From a checkpoint of a small transformer trained on Wikipedia.
Architecture: RMSNorm before each block, rotary positions, no biases in attention or MLP, untied embeddings, shifted keys, capped logits.
Training: 85M tokens, 5202 steps.
Each number is 128 + 32 x the weight over its row's rms, rounded and kept within 0 to 255. Layers, rows and columns count from 0. The size above them is the row's rms in percent of the matrix's.

# layer 10 attention output (transposed), 64x64, rms 0.161, rows 22-42, columns 0-63
size [ 85  92  87  92 103  93  98  90  89  97 103  99  98 102  98  97 118  97 107 113  94]
[[161 174 136 110 154 114 150 116  71  50 137 174 148 189 171 180 151 148 113 160 122 141 126 107 149 132 128 146  88 160 128 138 122  91  59  53  98 135 108 117 125  95 151 172 127  76 164 106 101 120 127 158 103 173 137 179 169 117 137 138  90 167 154 115]
 [104 131 162 110 146 135 104  98 126 100 243 152  92 144 136 140 152 133 131 179 112 155 118  70 140 118 147 117 110 152 116 127 137 127  91 103 100 118 136 135 148 161 153 188 128  83 129 143 151 119  95 126 108 115 124   0 143 125 125 161  97 137 112 112]
 [133 123 125 139 141  98 170  63  83 136 123 165 160 111 141 143 116  94 190 188 152 131 140 171 121 183 140 193 120 149  56 143 178 138  56  98 129 179 167 108 113 118 106 120 124  76 124 103 170 158 105 142 147  80 134  76 127 125 127  91 123 134 146 112]
 [108 147 134 121 164 101 151 151 113 156 101 151 135 101 150 129 141 156 132  81 133 143 127 141 142 103 156 114 126  86 102 155 114 134  63 103 171 108 100 146  66 202 125 139 169 125 145 116  92 173  66  63 231 150 127 148 121  73 102 158 150 106 118 159]
 [164 171 115 109  80 128  79 189  78 147 225  75  80 162 117 153 126 140 114 160 158 115 113 160 109  80 102 157 146  97 117 160 167 137 136 135 128  92 140  44 109 162 109 129 160 134 122 149 136 126 182 158 147 167 139 147 123 104 116  82 127 113 133 100]
 [101 106 116 167 136 129  92 180 174 121 177 132 151 108 119 119 105 152 169 119 161  99 157 143 109 146 137 122 207 168 166 112 115 110 168 109 149 158 147 123 142 178 138 136 141  89  83 193  63 169 124 188 183 122 169 159 116 151 144 161 163 121  85 164]
 [152 154 129 142 170 126 125 100 191 121 158 105 123 118 129 120 156 120 101  79  84 142 147 130 125 115  81  91 120  89 160 139 147 155 134 142 152  72 131 135 149 154 138 127  86 105 124 132  88 152  56  95 120 141 155   0  76 118 119 131 139 125 132 127]
 [125  81 106 103 131 116 144 101 110 127   8 159 145 131 122 120 148 128 117 141 124 143 112 137 143 127 121 101 189 161 118 111  87 119 146  99 120 159 104 109 128 114 123 115 107 120  80 151 132 110 161 145 117 131 141 255 139 136 148 123  96 131 184 125]
 [168  87  82 126  86 115 141 150 117 125  25 128 190 132  93 117 150 141 156 132 128  83 166 152 112 106 133 129 136 121 132 131 108 128 162 130 144 155 137 124 121 127 139 102 134  98 100 164 126 105 168 137 134 131 134 255 131 113 130 115 107  91 141 153]
 [114 108 156 113 131  85 137 125 128 126 179 132 145 102 151  65 138 152 152 135 121 134 126  66 106 142 141 184 108 178 107 125 127 150 164 145 150 152 156  91 117 154 104 154 122 134 126 150 141 116 153 172 184  98 167   0 168 164 133 165  83 125 118  96]
 [138  76  98  83  91  65 206 103 135 168  89 116 124 122 134  62 121 145 144  93 129 127 167 109 139 117 107  88 133 155 145  80 126 142 114 118 112 145 125  91 178 147  93 153 130  87  94 196 113 123 157 143 134 108  79 211 141 103 191 127 137 145 136 120]
 [ 97 116 133 161 133 107 128 176 132 136 145 168  92 125  87 160 150 133  99 105 141 130 123 145 176 100  74 128 109 160 136  62 169 168  58 141 157 145 169 134 149 134 104 102 109  88 204  81 103 103 157  80  99  93 154  93 136  87  70  88 114 120 139 177]
 [140  81 151 146 192 102  97  94 148  93 126 113 121 172  24 115 121 115 109 109 115 157  99 101 135 164 125 135  91 126 188 127 161  84 160 121 109 180 126 153  70 153  94 108  88 122  78 127 110  91 124  92  80 126 120  55 169 119 118 155 131 130 130 134]
 [115 113 167 151  57 146 105 100 154  99 126 184 128  93 102  98 165 142 200 141 158 167 128 150 161  75 136  96 122 149 139 116  64  74  55 110 126 116 154 146 123 106 140 152 156 119 111 154  80 136 141 146 148  90 160 153 145 143 174 147  90 121  85  65]
 [105 136 110 144 135 126 152 140 114 170 197 117 173 155 157 160  79 165 143 185 163  97 145 122 147  57 123 131 101 175 144 128 132 103 121 141 174 177 186 115  90 114  89 173 105 134  77 165 130 165 148 164 153 166  63 104 135 109 113  85 174 115 136 150]
 [139 158 127 113 150 146 118 202 175 151 114  78  80 150 117 114 104  86 126 115 191 129 119  99 138 116  96 105  97  94 120 143 183 108  74 113 168 166 172 143 100 180 160 157 157 124  75 153  83 153 144 138  92 101 109  93  94 104 142 205 108 106 114  99]
 [132 101 149 171 164 141 133  71 163  84  81 135 151 109 182  98 178  99 182 102 126 130 120 139 113 112 126 119  86 149 157 115 117 162  74 108 144 136 167 138  65  98 121  90 112  86 143 191 106 124 109 177  80 140 166 124  97 144 158 149 175 112 197 154]
 [191  94 159 107 186 121  97 119  84 109 126  81  81 142 136 180 149 140  92  86  57 151 150 110  65 141 150 102  73 118  99 110 108  93  93 107 102 132  89 106  89  97 143 214 127 162 111 161 153 132 151 139 147  88  94 149 112 157 149 133 113 134 115 136]
 [128 169  97 135 195 180 134 138 152  99 172  90  77 107 110 132  37 102 121 185 135 169  99 179 129 150  81 121 142 133 102  97 133 167  84 113  45 116 151 112 113 146 158 148 118 128 118  99 132 168 174 118 127 120 133 116 167 172 135  88 150 128  97 115]
 [137 144 139 161 116 164 135 164  89 130 194 132  58 156 147  97 119 164 142 198 115 146 127 104 111 146 115 106 120  70  57 149 142 137 150 131 131  63  85  51 118 115 154 105 155 147 117 118 114 123 166 113 197 116 116 123 137 163 116 131 138 129 119 209]
 [142 132  98 152 119 120  82 127 162 156  86 138 154 130  61 126 115  61 167 171  89  74 106  89 114 159 133  99 116 144 137  99 113 132 163 116 122 102 153 116 150  59 110 150 129  52 105 183 146  75 106 141  80 113 129 175 160 126  88 142 116 104  61 121]]
# layer 10 attention value, 64x64, rms 0.164, rows 23-42, columns 0-63
size [ 88  89  87 102  90 103  87  81  87 109 113 104 104 101 102 123 100 105 108  97]
[[ 96 166 211  73 100  91  97 159  73  63 117 122  81 109 109 142 128 142 115 103 130 119 120 113 165 183 117  95 144 191 176 163 111 130 155  83 119 150 123  87 141 141 133 147  91 106 104 221 121 135 133 113 123 136  92  86 167 118 109  98 135 114 111 132]
 [ 69 140 115 134 191 139 142  93 137 120 133 135 152 105 132 114 179 100 109 105 117 125 137  74 106 168 108  74  99  82  83 126 107 159 147 141 106 142 140 106 102 151 170 189 142 108 107  88 154  49  91 153 173 102  91 141 188 156 137  97 122  58 150 115]
 [ 99 143  69 155 167 115 189 118 122 129 117  90 150 192 148 121 141 109  98  97 169  93 130 166 121 162  81 149 120 171 136  61 120 155 142  78 140 148 124 155  94 144 144  90 137 160 165  46 142 141 102 148  95 170 128 108  84 151 107 119 172 131  82 176]
 [138 109 160 101 152 105 109 193  61 149 159 100 138 183 114 134  69 107 135 116 165 168 158 161 167 102 141  88 182 147 134 120 118  95 119 148 118  82  59 179 134  77  99 152 111 119 151  77 172 128 129 174 126 150 169 144 171 128 166 141 123 114 163  99]
 [116  98 104 105 134 124 100 148 126 108 152 123 159 134 119 132 154 128 212 120 157 141 167 114 210 146 145  94 120 166  62  75 149 117 113 106 101 140  84  91 168 110 124 132 125 162  75 149  98 227  97 103 129 141 154 114 171 115 148  86 113 115  79 131]
 [118 119 152 183 146 122  97 126 137 126  64  59  88 132  84 187 147 151 161 162 145  65 131 166 109 133 106 105 133  74 129  93 213 122 143 114  96  95 109 108 117 126 122  86 133 110 117  96 115 217 130 122  88 124 145 101 151 140 105 152 117  81  96 140]
 [151 147 171 135 141 139 187  99 142 135 112 137 137 122 127  50 118 148 119 139 129 174  73  65 105 112 195 214  90 134 105 113 105 159 106 145 159  97 146  86 106 144 130 100  86 113 125 105 108 108 145 147 141  81 129 173  88 146  99  98 108 203 134 103]
 [181 130 133 155 170 126 149 147 130 132 174 147 139  72 110  71 100 147 111 148 117 199 172 129 107  79 111 122 122 128  77 142  73 164  85 165 124 133  70 119 112 122 194  73 128 135 143  47 109 113 153 142 129 102 170 149  86 167 127 133 116 158 111 109]
 [101 148 162 124  53 193  68 173  90 136 140 130 155 122  42 122 177 105 186 124 141 144 101 116 157 171 124 109 100 163 100 138 104 117 165 143 122 141 113 135 152  98 165 135 132 140  83 170 117 127 160 159 126 104 157  96 177 188 167  86 105 144 131 127]
 [169 110  83  86  89  76 157  80 126 109 112 148 117 195 114 187  90 168 112 152 130  85 157 126  87 101 118  99 148 131 142 133 154 130 140 158 137 159 106 158 141 103  77  94 124 144  68 197 104 148 176 146 152  76 142 122 170 110 137 137 111  69 161 102]
 [119 160 139 147 143 116 138 185  94 114 161 155  83  87  82 164 138 131 144 121  83 158 151 116 180 127 150 157  90 122 122 139 104 121  95 134 166 117 133 121 110 168 158 110  58 154  86  74  98 132 109 108 102  68 197 134 201 116 102 112  72 139 176 154]
 [154 124 130 165 149 149 145 133 108 140 147  63 117 143 142 142 101 103 153 104  93 126  77 184 106 114 159 142 108 108 100 135 123 111 140  49 103 212 151 144 144 149 117 113 110 148 170 121 108 144 193  83 108 125 157  60 110 105 174 169 131 204 143  95]
 [171 180 140 146 133 172 166 120 156 109 148 125 126  55 126 141 117 134  89 198 154 118 135 114 155 103 160  60 136 147 108 121  99 100 100  82 100 148  73 131 112  98 158 106  96  77 125 149 118  97 126 110 118  90 115 146 171 167 128  78 145  78 135  44]
 [137 103 109  65 150 156 191 126 120  99 139 143 207 141 108 159  94 171 116 116  79 157 142 125 160 147 136 101 101 151 106  91  80 153  98  84 184 100  94 129 217 116  96 163 159 182 139 136  88 110 145 152 109 156  96 138 172 112 123 113 132 164 117 116]
 [182  91 221 124 152 124 134 208 143 112 121 119 143 161  98 134 128  61 155 111 172 154 153 141  85 119 131 121 201 107  69 179 151 143  92 117 149 162 104 125  98 124 142 132  99 189 123 157  80 143 130 146 139 148 122 107 120  84 125 102 113 132 108  85]
 [ 93 147 109 147  93 170 139 120 119 141 117 182 145 184 182 127 117 150 188 137 107 174  59 131 180  74 189 146 148 200 134 118 113 127 134 103 114 142 148 105  89 134 123 101  88 111 176 123 111  95 156 149 168 108  87 102 167 104 118  85 127  96 117  76]
 [ 89  88 110 126 126  88  91 102 137 109 100  72  98 115 132 102 125 103 138 115 201 135  73 164  99 134 178  82 190 107 119 162  98 178 121 107  72 117 157 139 162  97  71 101 123  79  92  88 113 159 138 118 138 185 107  73 126 118 119 150 111 117 102 166]
 [152 113 108  67 190 139 138 165 110  73 147 157 145 127 118 116 111  78 135 153 170 137 155 132 116 182 119 130 128 142 139 184 130  67 106  86 100  68 125  90 129 200 151  95 125 112 144  85 177 188 158 124 147 104 182 103 127 130 150 140 160 166  94 157]
 [142 125 115 159 114 101  96 131 129  98 149  89 165 121 172  85 116  97 199 104 141 148 206 116  84 192 120 105 109 100 161  74 125 178 126 163 121  39 107 107 115 123 122 152  94 105 112 160 180 170  72 145 129 109 110 112 144 122 167 132 107 107 101 130]
 [149 143 101 120 154 163 156  78  94 105 116 129  98 187 143 102 131  78 142 104 148  90 116 175 152  70 165 130 139 154  69  78 135  97 174 156 118 169 139 112 164  91 160 135 106 145  92 175 150 182 145  70 101  72 125 133 156 117 118 102 135 187 102 164]]
# layer 10 attention query, 64x64, rms 0.177, rows 32-63, columns 0-63
size [ 78 124 105  66 112  81  80 124 116 113  96 110 105 114  96 103 105 105 100 103 106 104 104  96 108 112 102 108 114  96 111  91]
[[123 115 119 177 114 110 116 181 126 182 189 174 105 193 125 109 114 136 118 136 107 113  60 113 150 124 171 104 130 101 108 148 164  89 143 169 179  73 116 169  89  83 113 161 151 114 133  67  94 118 188 105 119 140 158  79 129 136 129 166 107 125  76 124]
 [ 83 102  87 197 134 149 106  83 186 161 172 165 124 134 172 182 123 119 168 152 122 132 123 156 120 188 149  87 107 138  99 163 194  98 159 162 170  85 120 163  86 105 125 160 164 134 141 115  86 111 151 145 149 118 141 101 108 145 153 130  66 158  90 124]
 [104 105 144 209 130 111 124 123 183 149 152 140 116 170 114 166 134 111 145 133 115 115  96 196 137 180 159 107  76 161 127 147 172 147 177 131 142  41 113 162 118 119 145 193 126 161 140 104 123 107 158  88 142 118  96 117  77 165 130 168  89 157 158 160]
 [136 166 146 119 133 119 131 133  68  88 116 100 196 102 100 105 161 127 132 125 126 101 181 106 138 119 150  89 157 119 178 118 114 166 107  29  87 101 145 119 149 152 156  70  62 134 140 105 131 174 117 120 153 144 134 121 147  84  79 105 186  99 141 175]
 [ 91  65 136 157 160 149 114 142 184 140 151 160  94 159 125 161 138 124 156 175 141 189 130 160 119 142 154 117  87 104 160 146 202 137 162 206 164 102 124 166 112 167 115 134 169 175 149 101 107 100 134 170 133 137 111  89  85 169 176 165 123 164 118 136]
 [149 111 124  79 101 141 145 135 108 119 122  83 141  41  87 109  94 164 111 144 132 191 153  58  94  87 111 142 142  73 150 137  84  90  93 118 114 139 127  96 153 171 151  58  93 177 113  97 110 182 114 139 162  98 141 132 175  86 119 146 128 138 125 111]
 [165 121 150 118 149 102 184 117  61 131 144 119  63 178 111 154 113 176  92 151  94 105  68  88 107 152 183 156 129  96 136 121 102 114 141  90 103  83 131 182  79 148 109 125 137 129 157 149 112 128 120 120 164 217 152 103 130  76  91 123 125 165 150 126]
 [117 102 155 208 121 137 122 145 180 131 164 162 104 163 132 179 143 149 130 200 105 135  95 175 105 176 179 134  74 142 150 104 166 144 169 189 150  59  96 123 111 157 112 170 157 103 123 130  76 100 128 123 126 134 127 104  84  97 116 133 100 169 153 140]
 [135  92 111 155  76 191 130 133 151 150 130 123 143 160 147 174 156 168 138 128 208 186 125 168 163 136 223 115  99 150  84 127 156 123 159 197 101 128 139 119 126 114 121 131 112 155 147 132  84 128 166 150 128 122  85  82 114 140 157 169  85 167 143 153]
 [122 125 160 129 112 166 141 162 118 126 126 106 125 129 168 140 144 108 139 132 103 185  84 153 141 136  79 132 133 120 170  72 134 156  85  64 135 124 162 110 117 138 137  38 109 187 124 147 166 177  84 156 128 122  87 179 134 105  80  48 132  72 127 120]
 [160 179 117  84 128 104 167 132  65 159 105  80 169 125  90  98 121 119 161  94 140  94 123  74 149  66 108 133 152 103 138 105 102  91  89 144 113 159 171 105  97 106 151  89  87 157 115 147 179 161 126 125 157 165 185 164 137  72  65 136 121 112 102 140]
 [143 135 142  90 130 132 190 144 109 145 105 113 177 148 114  76 158 183 134 107 176  78 127 101 163  46 161 133 200 141  72 129 134 114 119  95 163 160 150  57 141 141 123 125 129 116 126 127 175 163 150  81 160 130 163 145 152  76  78 146 144 142 118 130]
 [133 169 189 102 146 119 139 116  72 112 130 131 206  83 143  62 142 126 158 134  78 122 209  63 146 106 118  98 137 137 157 130  69 108  90 141  97 144 158  91 133 114 146  85 128 125 150 162 147  81 133 179 140 120 138 152 146 142 139  86 102  92 102 163]
 [134 113  57  79 141  93 114 163 134 105  89 106 156 119  66 164 148 158  99 114 150  88 141 131  97 102 151 116 161 130  90  85 119 116  90  84  74 133 124 131 185 120 125 144  61 140 142 142 125 107 164  82 158 117 159 126 159 112  90 133 217 110 126 184]
 [152 134 136 137 103 167  91 204 121 172 112 146 138 158  65  92 148  84 163 168  99  48  95 139 141  81 137 101 144 131 160 100 135 106 144 145 134 176 115 152 139 121 156  68 108 127  81 131 112 121 165  57 142 102  81 102 183  96 113 156 128 135 126 158]
 [103 183 128 147 152  96 125 109 109 147 130 127 140 161  81 136 145 102 109 121 222 115  51 132 195 141 163 125 228 143 139  92 128  98 128 107 147 196  86 146 127 159 151  80 158  99 138 146  98 125 122 162 160 125 117 115 115 132 101 162 144  94 137 114]
 [154  82  66 117  91 124 131 130 134  76  78 116  70 107 109 173  70 177 129 113 102  67 138 143 124 102 132 118 145 138  93  83 127 182 145 141 116 182 118 136  58 105 162 128 166 160 150 128 128 117 165 105 132 146  99 194  99  83 106 136 120 164 152  90]
 [111 163 125  88 135 167 158 198 114 139  98 166 150  80 111  93 130 142  56  62 153 163 152 112 111  93 121 116 143 134  87 186 123 116 128 169 146  91 188 118 123 157 130 112 116 180 187 130  88 112 133 189 121  92  99 143 153 156  82 116 119 157 142  94]
 [104 142  81 137 131  93 147 125 122 129 121 110 127 170 192 136  88 108  84 144 102 134 180 127 133 120 159 144 107 124 135 156 162 142 124 109 184 189 158 124 117 167 150 105  73 127 223 156 134 164 189 141 138  87 104 113 102  91 151 194 138 134 165 182]
 [121 104 147 186 139 126  80  98 139 138 120 120 191 162 148  94  88 158 125 173 152  77 160 121 210  85 116 119 181 109 161 115 142 116 112 109 123 113  93  59 154 153 165 109 162 111 141 119 102 175 116  87 124  92 152 124 181 114 141  97 123  72  78 103]
 [ 63 139  90  91 155 143  96  79 114  82  94 100 145 144 149 108  89 103 147 138 143 113 111 149 146 141 113 125 157 105 101 176 135 164 155 183 122  49 156  59 127  94 131 122 136 110 163 145 180 110 149 146 115 173 185 137 130 156 166 162 107 137  71 181]
 [145 117 127  61  91  24 191 146 151  96 121  74 168 133 132 116 124 116 158 124 120  87 124 118 145 132 134 157  71 123 136 161 178 107 175  79 164 153  68 114 174 133 163 117  87 103 111 169 130 112 126  88 114 102 141  82 134 121 165 139 159 136 154 124]
 [ 97 131  85  91 180 157  92 133  92 124  90  98 128  95 171 127 129 159 101 127 139 143 136 113 162 129 117  92  92 162 144 139 109 153 132 174 140 168  87 136 165 142 103 146 180 152  83 144  95 141 128 166 108 214 139 106  44  79  71  76 144 152 114 122]
 [152 113 127 142 136 196 106 166 136 169 140 115 129 134 146  95 165  66  92  88 125  89 156 155  77 129  99 169 102 168 100 122 149  66  98 205 145  96  95 134 142 106 123 128 137 230 165 147 104 125 145 139 151  96 107 121  92 139 128 164 145 119  80 143]
 [147 102  98 114 138 107 125 194 103  77 140 108 172 159 153  64 146 116 120 166 100 203 129 117 138 132 170 128 155  55  53 146  95 104 110 130 124 141 142 165 142 153  58 108  94 153 142 119 123 121  96 111 189 141 109  92 126  88 134 153 103 109 110  82]
 [158 125 117 128 159 140 142 190 141 130 117 100 110 142 155 143  99 127 135 135  56 133  98 120 129 137 162 160 132 123  76 111 102 187 122 218 112  98 161 159 158 179 200 143 104 163 123  76 147 107 101 113 146 152 136 110 163  84  86 163 168  65 150 118]
 [ 87 114 159 109 143 135 150  61 151 128  85 139  78 139 164 134 152  89  94 134 156 112  89 164 181 152 144 150 142 165 150 163  75  69  98 169  93  97 165 200  92 120 111  61 104 120  88 108 116  90 132 110  87 135 141 146  94 170 128 118  90 138 128 100]
 [ 52 169 143 130 159 118 180 144 108 129 177 174 142 147 162 115 203 137 114  35 102 133 121 166 116 110 127 104 140 133 112 114 135  97 121  91 142 157 149 103 167 143 181 147 107 184  76 154 147 137  85  65 130 131 131 149  64 146 105 115 130 125 123 148]
 [112  91 133 103 190 108  71 111 124  78 193 102 100 158 111 130 158 122 162  87 139 113 180 126 114 136 118 114 173 103 168 130 140  99 147  99 129 121  97 193 114 100 178 168 113 143 109 188 131 199 187 124 148 126  87 113 157  81 130 124 108 106  85 159]
 [101  79 101 158 142 140 135  88 113 201 114 132 127 120 125 108 142 194 169 128 117  73 147 126 104 173 105 193 136  81 104 162 120 149 118  99  76 121 134 115 112 182 124 142 141 159 136  92 116 155 189 195  88 103 117 117 134 116 147  85 170 161 192 118]
 [131 125 117 144 154 141 135 178  90 111 159 140 100 107  98 188 147 157  95 146  73 104  66 108 146 134 115 128 125  77 158 103 139  43 144  75 125  85 170 115 118 154 133  94 130 132 200 151  94 165  92 133 141 157 188 102 105 178  90 118 174 120 126 135]
 [141 121 199  84 146 177 135  95 119 137 117 148  96 135  97 114 144 104  83 116  59 128 159 112 154 112  87 153 105 185  89  94 139 108 108 172  73 105  94 120 141 176  67  99 151  92 181 123 171 135 156 132 145  60 144 141 155 115 129 128 114 171  99 169]]
# layer 10 attention key, 64x64, rms 0.179, rows 32-63, columns 0-63
size [ 88 131 124  65 112  83  67 124 113 105 145  89 116 115 110  96 107 104  98 104  92 106 111  95 110 100 116 106 107 103 105  94]
[[132 150 183  81 123  90 139 185  65  78 103 124 137 147 144 111 121 147  53  99 187 109 136 116 150  99  95 119 171 123 159 102  83 111 103  90  85 157 148  90 151 117 116 126  90 111 142 126 149 110 132  97  93  87 124 135 154 167  80 110 183  52 123 135]
 [ 98  85 152 164 159 164 153 117 169 108 177 158 117 160 105 120 176 138 106 204  77 150  98 176 114 143 208 102  98 126 139 158 171 165 174 137 175  90 102 157 131 146  76 131 158 112 104 133  86 132 115 170 115  97 148 106 102 142 130  88 105 156 138  93]
 [ 81  86 141 147 149 128 160 141 176 128 177 154 103 161 122 135 145 130 124 210  99 173 128 168 100 117 196 162  60 126 107 136 140 180 162 129 194  96  89 151 119 164  96 187 167 119 157  96 106 111  93 138 118 131  95 134 127 138 154 123  97 170 157 110]
 [142 165 154 160  76  59 147  35  86 164 156 124 151 145  89 131  82 111 124 123  89 125 120 116 139 111 127 141 115 127 163 142 173 137 106 150 136 115 136 123 155 142 126 135  88 113 187 117 123 173 134  55 181 102 121 104 153 127 108 190 179  63 117 116]
 [ 68  79 174 193 142 142 108 100 186  95 155 166  89 135 134 119 173 130 117 182  81 136 125 160 105 119 143 140  85 137 133 134 163 162 150 125 187 105 111 115  84 135 116 172 161 107 163 108  58 134 109 138 135  79 140 127  62 132 169 116 100 139 172 113]
 [143 142  29 110  85 146  67 119 123  97 126 100 155  94 174 108 119  96 144 132 115 110  90 111  92 120 119  64 158 150 154 138 150 125 137  96 115 122 151 148 139  74 170 124 110 107 131 130 147 156 192  95 170 108 144 132 135 133 166 112 184 100  71 202]
 [157 163 144 110 141 131 129  94 131  99 130 101 174 118 155 109 125 147 100 114  79 107 149 142 121  96  75  90 130 106 208 129  87 134 163 114 125 147 149 123 186 136 139 115 112 112 176 135 155 126 166  92 153 194 147 124 213 110 103  96 208  93  72 143]
 [117 114 176 178 154 107 136 133 141 121 175 171  64 154 105 143 155 147  92 184 116 106 102 165 143 114 176 137  53 150 184 139 155 142 172 146 141  67 115 164 129 137  72 130 117 132 121 101  91 126 111 113 156  68 137 149 118 125 125  63  90 175 166 113]
 [ 97 113 205 144 134 139 114 135 182  65 156 140  72  88 153 112 152 154 125 170  94 123  67 171 113 122 210 153  95 102 170 115 140 141 163 125 143 128 137 111 106 157  88 137 182 141 119 147  98 144 139 117 142 106 155 117 162 198 129 148 134 150 195 143]
 [133 158 121  86 139 111 112 172 154 190 127 117  91 113 146 135 140 136 107 121 209 149 191  88 123  94  64 129 115  97 119 104 118 115 115 187 120 103  84 119 100 166 141 143  78 166 119 138 102 153 167 119 154  83 212 140 108 127  75 154 146 125  90  89]
 [164 170 108 111  90 128 116 178  53 147  93 118 149  93 103 118 120 149 120  57 129  87 135  78 106  86  89 129 139 127 168 144 107  86  90 123  72 156 189  86 149 115 138  82  84 164 100 169 148 143 146 111 188 118 128 151 103 120 113 173 157 105 115 151]
 [135 139  73  63 150 129 158 130  95 164 104  37 133 110 131  73 145 149 109 125 126  75 116  72 168 136 198  97 164 134  93 146  69  92 110 124  89 166 139 130 122 118 159 123 121 120 113 180 145 119 145 124 121 153 175  84 143 152  91 184 161 117 116 128]
 [205 168 134 108 135 102 114 134  85 163 115  96 140 154 112 116 114  98 155  61 173 123 168 110 116 110  70 104 117 142 133  84 159 109  84 119  71 131 203 112 149 111 185  75 132 130 121 149 168 153 145 103 159 104 161 154 117  58 158 155 112 110 117 152]
 [113 152 125 126  65 195 108 121 102 128 106 115 218 103 111 140 134  86 127 132 165 105 163  92 189 109 138 128 140 119 166  60  71 103  70 129  91 136 183 101 118  73 125 138 130 155 131 133 159  78 111  98 161 124 120 162 157 105  90 163 120 101 133 113]
 [143 165 152 101  89  81 163  98 100  84 117 129 126 101  95 118 121 213 113 122 163 141 163  81 153 124 138 138 145 127 201  94 153  88 111  67 143 105 179 131 114 112 173 102 122 133 141  89 126 146 137 111  98  35 117 129 121 139  78 152 165  95 144 163]
 [176 137 184  92  84 173 123 121 154 132 116 151 131 111 144  42 110 160 167 138  86  79 152 112 161 128 105 139 206 137 151 137 164  97  97 105 116 182 127 171 180 108  93 143 126 121 139 152  90 101 131 162 105 122 148 155  83 159 109  89 170 170 158 104]
 [168 184 112 176 106 192  98 175 138 132 125 113 148 123 157 150 164 209 120 142 207 165 121 111 164 132 129 101 127 130 150 145  65  76 137 123 173 112 119 145 111 153  99 102 112 134 165 152 153 146 101 126 128 203 168 140 163 111  99 151  84 152 121 162]
 [103 183 114 129 112 178 158 113  63 100 159 124 170 199 195  82 105 157 119 155 108 127 119 140 169 146 170 147  84 134 154  88 190 103 136 138  79  78 117 179  80 135 166 119 140 103 143 147 152 112 152 115 124 124 131  94 136 139 108 166 124 121 152  62]
 [150 101 124 129 135 143 117 159  75 146  76 144 114 107 137 104 217 146 127 135 144 110  55 185 143  99 102 126 108  90 156  53 151  71  90 158 117 110 157 152 188 127 125  95 100 164 176 111 112 149 127 146 113 101 117 159 149 176 129 152 163 136  88  90]
 [154  27  82  94 140 109 142  84 170 162 119  92  86 107 142 112 125  76 148 192 131 118  97 107 118 154 165 104 138 147 114 126 132 153 107 105 147 160  65  97 176 121 140  95 113 115  87 139 125 125 134 136 114  94 175 117 119 114 127 111 206 170 189 116]
 [139 113 135 189  98 119  62  94 153 210 111 147 106 157  91 127 136  94  72 109  85 145 107 110 134 109 152 198 116  88 101 178 143  91  82 122 112 135 112  94  95 181 121 101 137  83 145 118 152 120  71  95 100  95 137 165 176 156 134 166 120 110 115 129]
 [111 122 146 133 122 134 160 173 115 107 118  96 121 149 115 161 110 128 129  58 130 159 162 185 113 165 153  94 169 113 148 120 111 147 105 162 127 127 166 211 172 181 128  95 138 107 143  66 127 116 141  82 114  90 115 142 199 155 211 109 128 165  89 109]
 [ 91 138 120 207 144 134  99 134 114  98 121 145  81 111 130 146 130 125  52  95  86 121 111 105 143 143 143 167 116 108 154 138 131 152 125 103 129 130 106 194 146 121 157 182 135 161 124 203 151 172 112 102 146 183 188 110 106 106  63  69 115 107  82 146]
 [ 62 153 151 105 155 159 142 136 127 141 111 130 107 151 166 128 113 135 151 121 139 133 137  75 141  59 126 140 104 176 152 126 152 114 102 133 157  79 192  73  92 166 173 159 151 228 117 108 119  84 130 161 193 131 157 167 128 113 123 134 173 101 157 132]
 [120 143 143 127 135 105  70  84 178 124 143  82 125 143 135 131  83 110  74 172 100 167 125 129  61  85 155  67 141  84 135 146 134 124 139 105 180 162 123 157 111 102 189 156 119 145 172  55 148 138 152 141 164 117 128  97 167 168 104  97 147 149  74 156]
 [150 140 134 117 125 117 145 108 117 109 153 125 126 232 177 135 116 132 138 154 128 141 116 143 173 126 101 177 145  49 134 101 102 155 149 110 194 147 152  62 140  58 147 191 134 132 176 101 119 127 102 116 167 144  76 153 177 103  89 123 134 137 134 103]
 [133 138 115 111 108 126 127 144 135  73 123  93 206 106 140 200 119  96 133 148 144 139 147 124 107 107  98 133 173  57  96 100 205 195 121 116 152 141 105 161  82 167 161 140 161 113  86 189 112 106 132 132 110 167 101 183 127 127 118 145 168 175 118 134]
 [ 99 133 179 115 131 143 199 129 164 169 153 103 133 152 119  99 159 100 125 109 112 110 111 112 132 130  81  78 114  74 108 165 131 135 109 125 130 149 114 192 125 133 109 229 125 138 133 102  80 132 132 118  60 139  56  63 128 153 110 171  87 142 138 116]
 [114  97 155 101 124 125 166 107 128 123 145 166 183 130 186  74 158 116  96 124 129 129 172 125 106 124 124  82  39 156 135 161 119 166  98 131 193 113 153 133 146 159 118 175 110 135 111 144 143 142 134 148 115 115 161 126 139 202 149 145 175  38 136 179]
 [114 117 106 160 120 118 129  98 137 129 116 111 126  73 122 101  77 115 177 162  92  66 140 141 150 108 127  97 118 178 101  50 128 141 136 159 159 108 118  39  95 139 134 170  88 177 169 130 173 191 117  66 126 120 110 174 120  96 151 107 122 122  94 147]
 [100 101 126 116  90 143 112  70 151 170 137 115 160 132 164 133 107 149 118 167  93  96  94 134  81 125  80 156 139  78 160 132 130  78 126 160  80 173 145 180 161 155  66 164  80 107 170 125  86 157 174  65 148 104 134  92 157 119 123  75 154 107 132 105]
 [ 75 113  60 177 187 144 150  78 167 114 129 115 144 115 149 157 120 114 115 125 177 128 134  68 113 132 143 136 122 181 159 160 128 166 158  98 121 140 170  82 173 101 132 146 172 124 154 159  83 104 159 141  99 185 137 131 105  88 211 152 154 130 128  93]]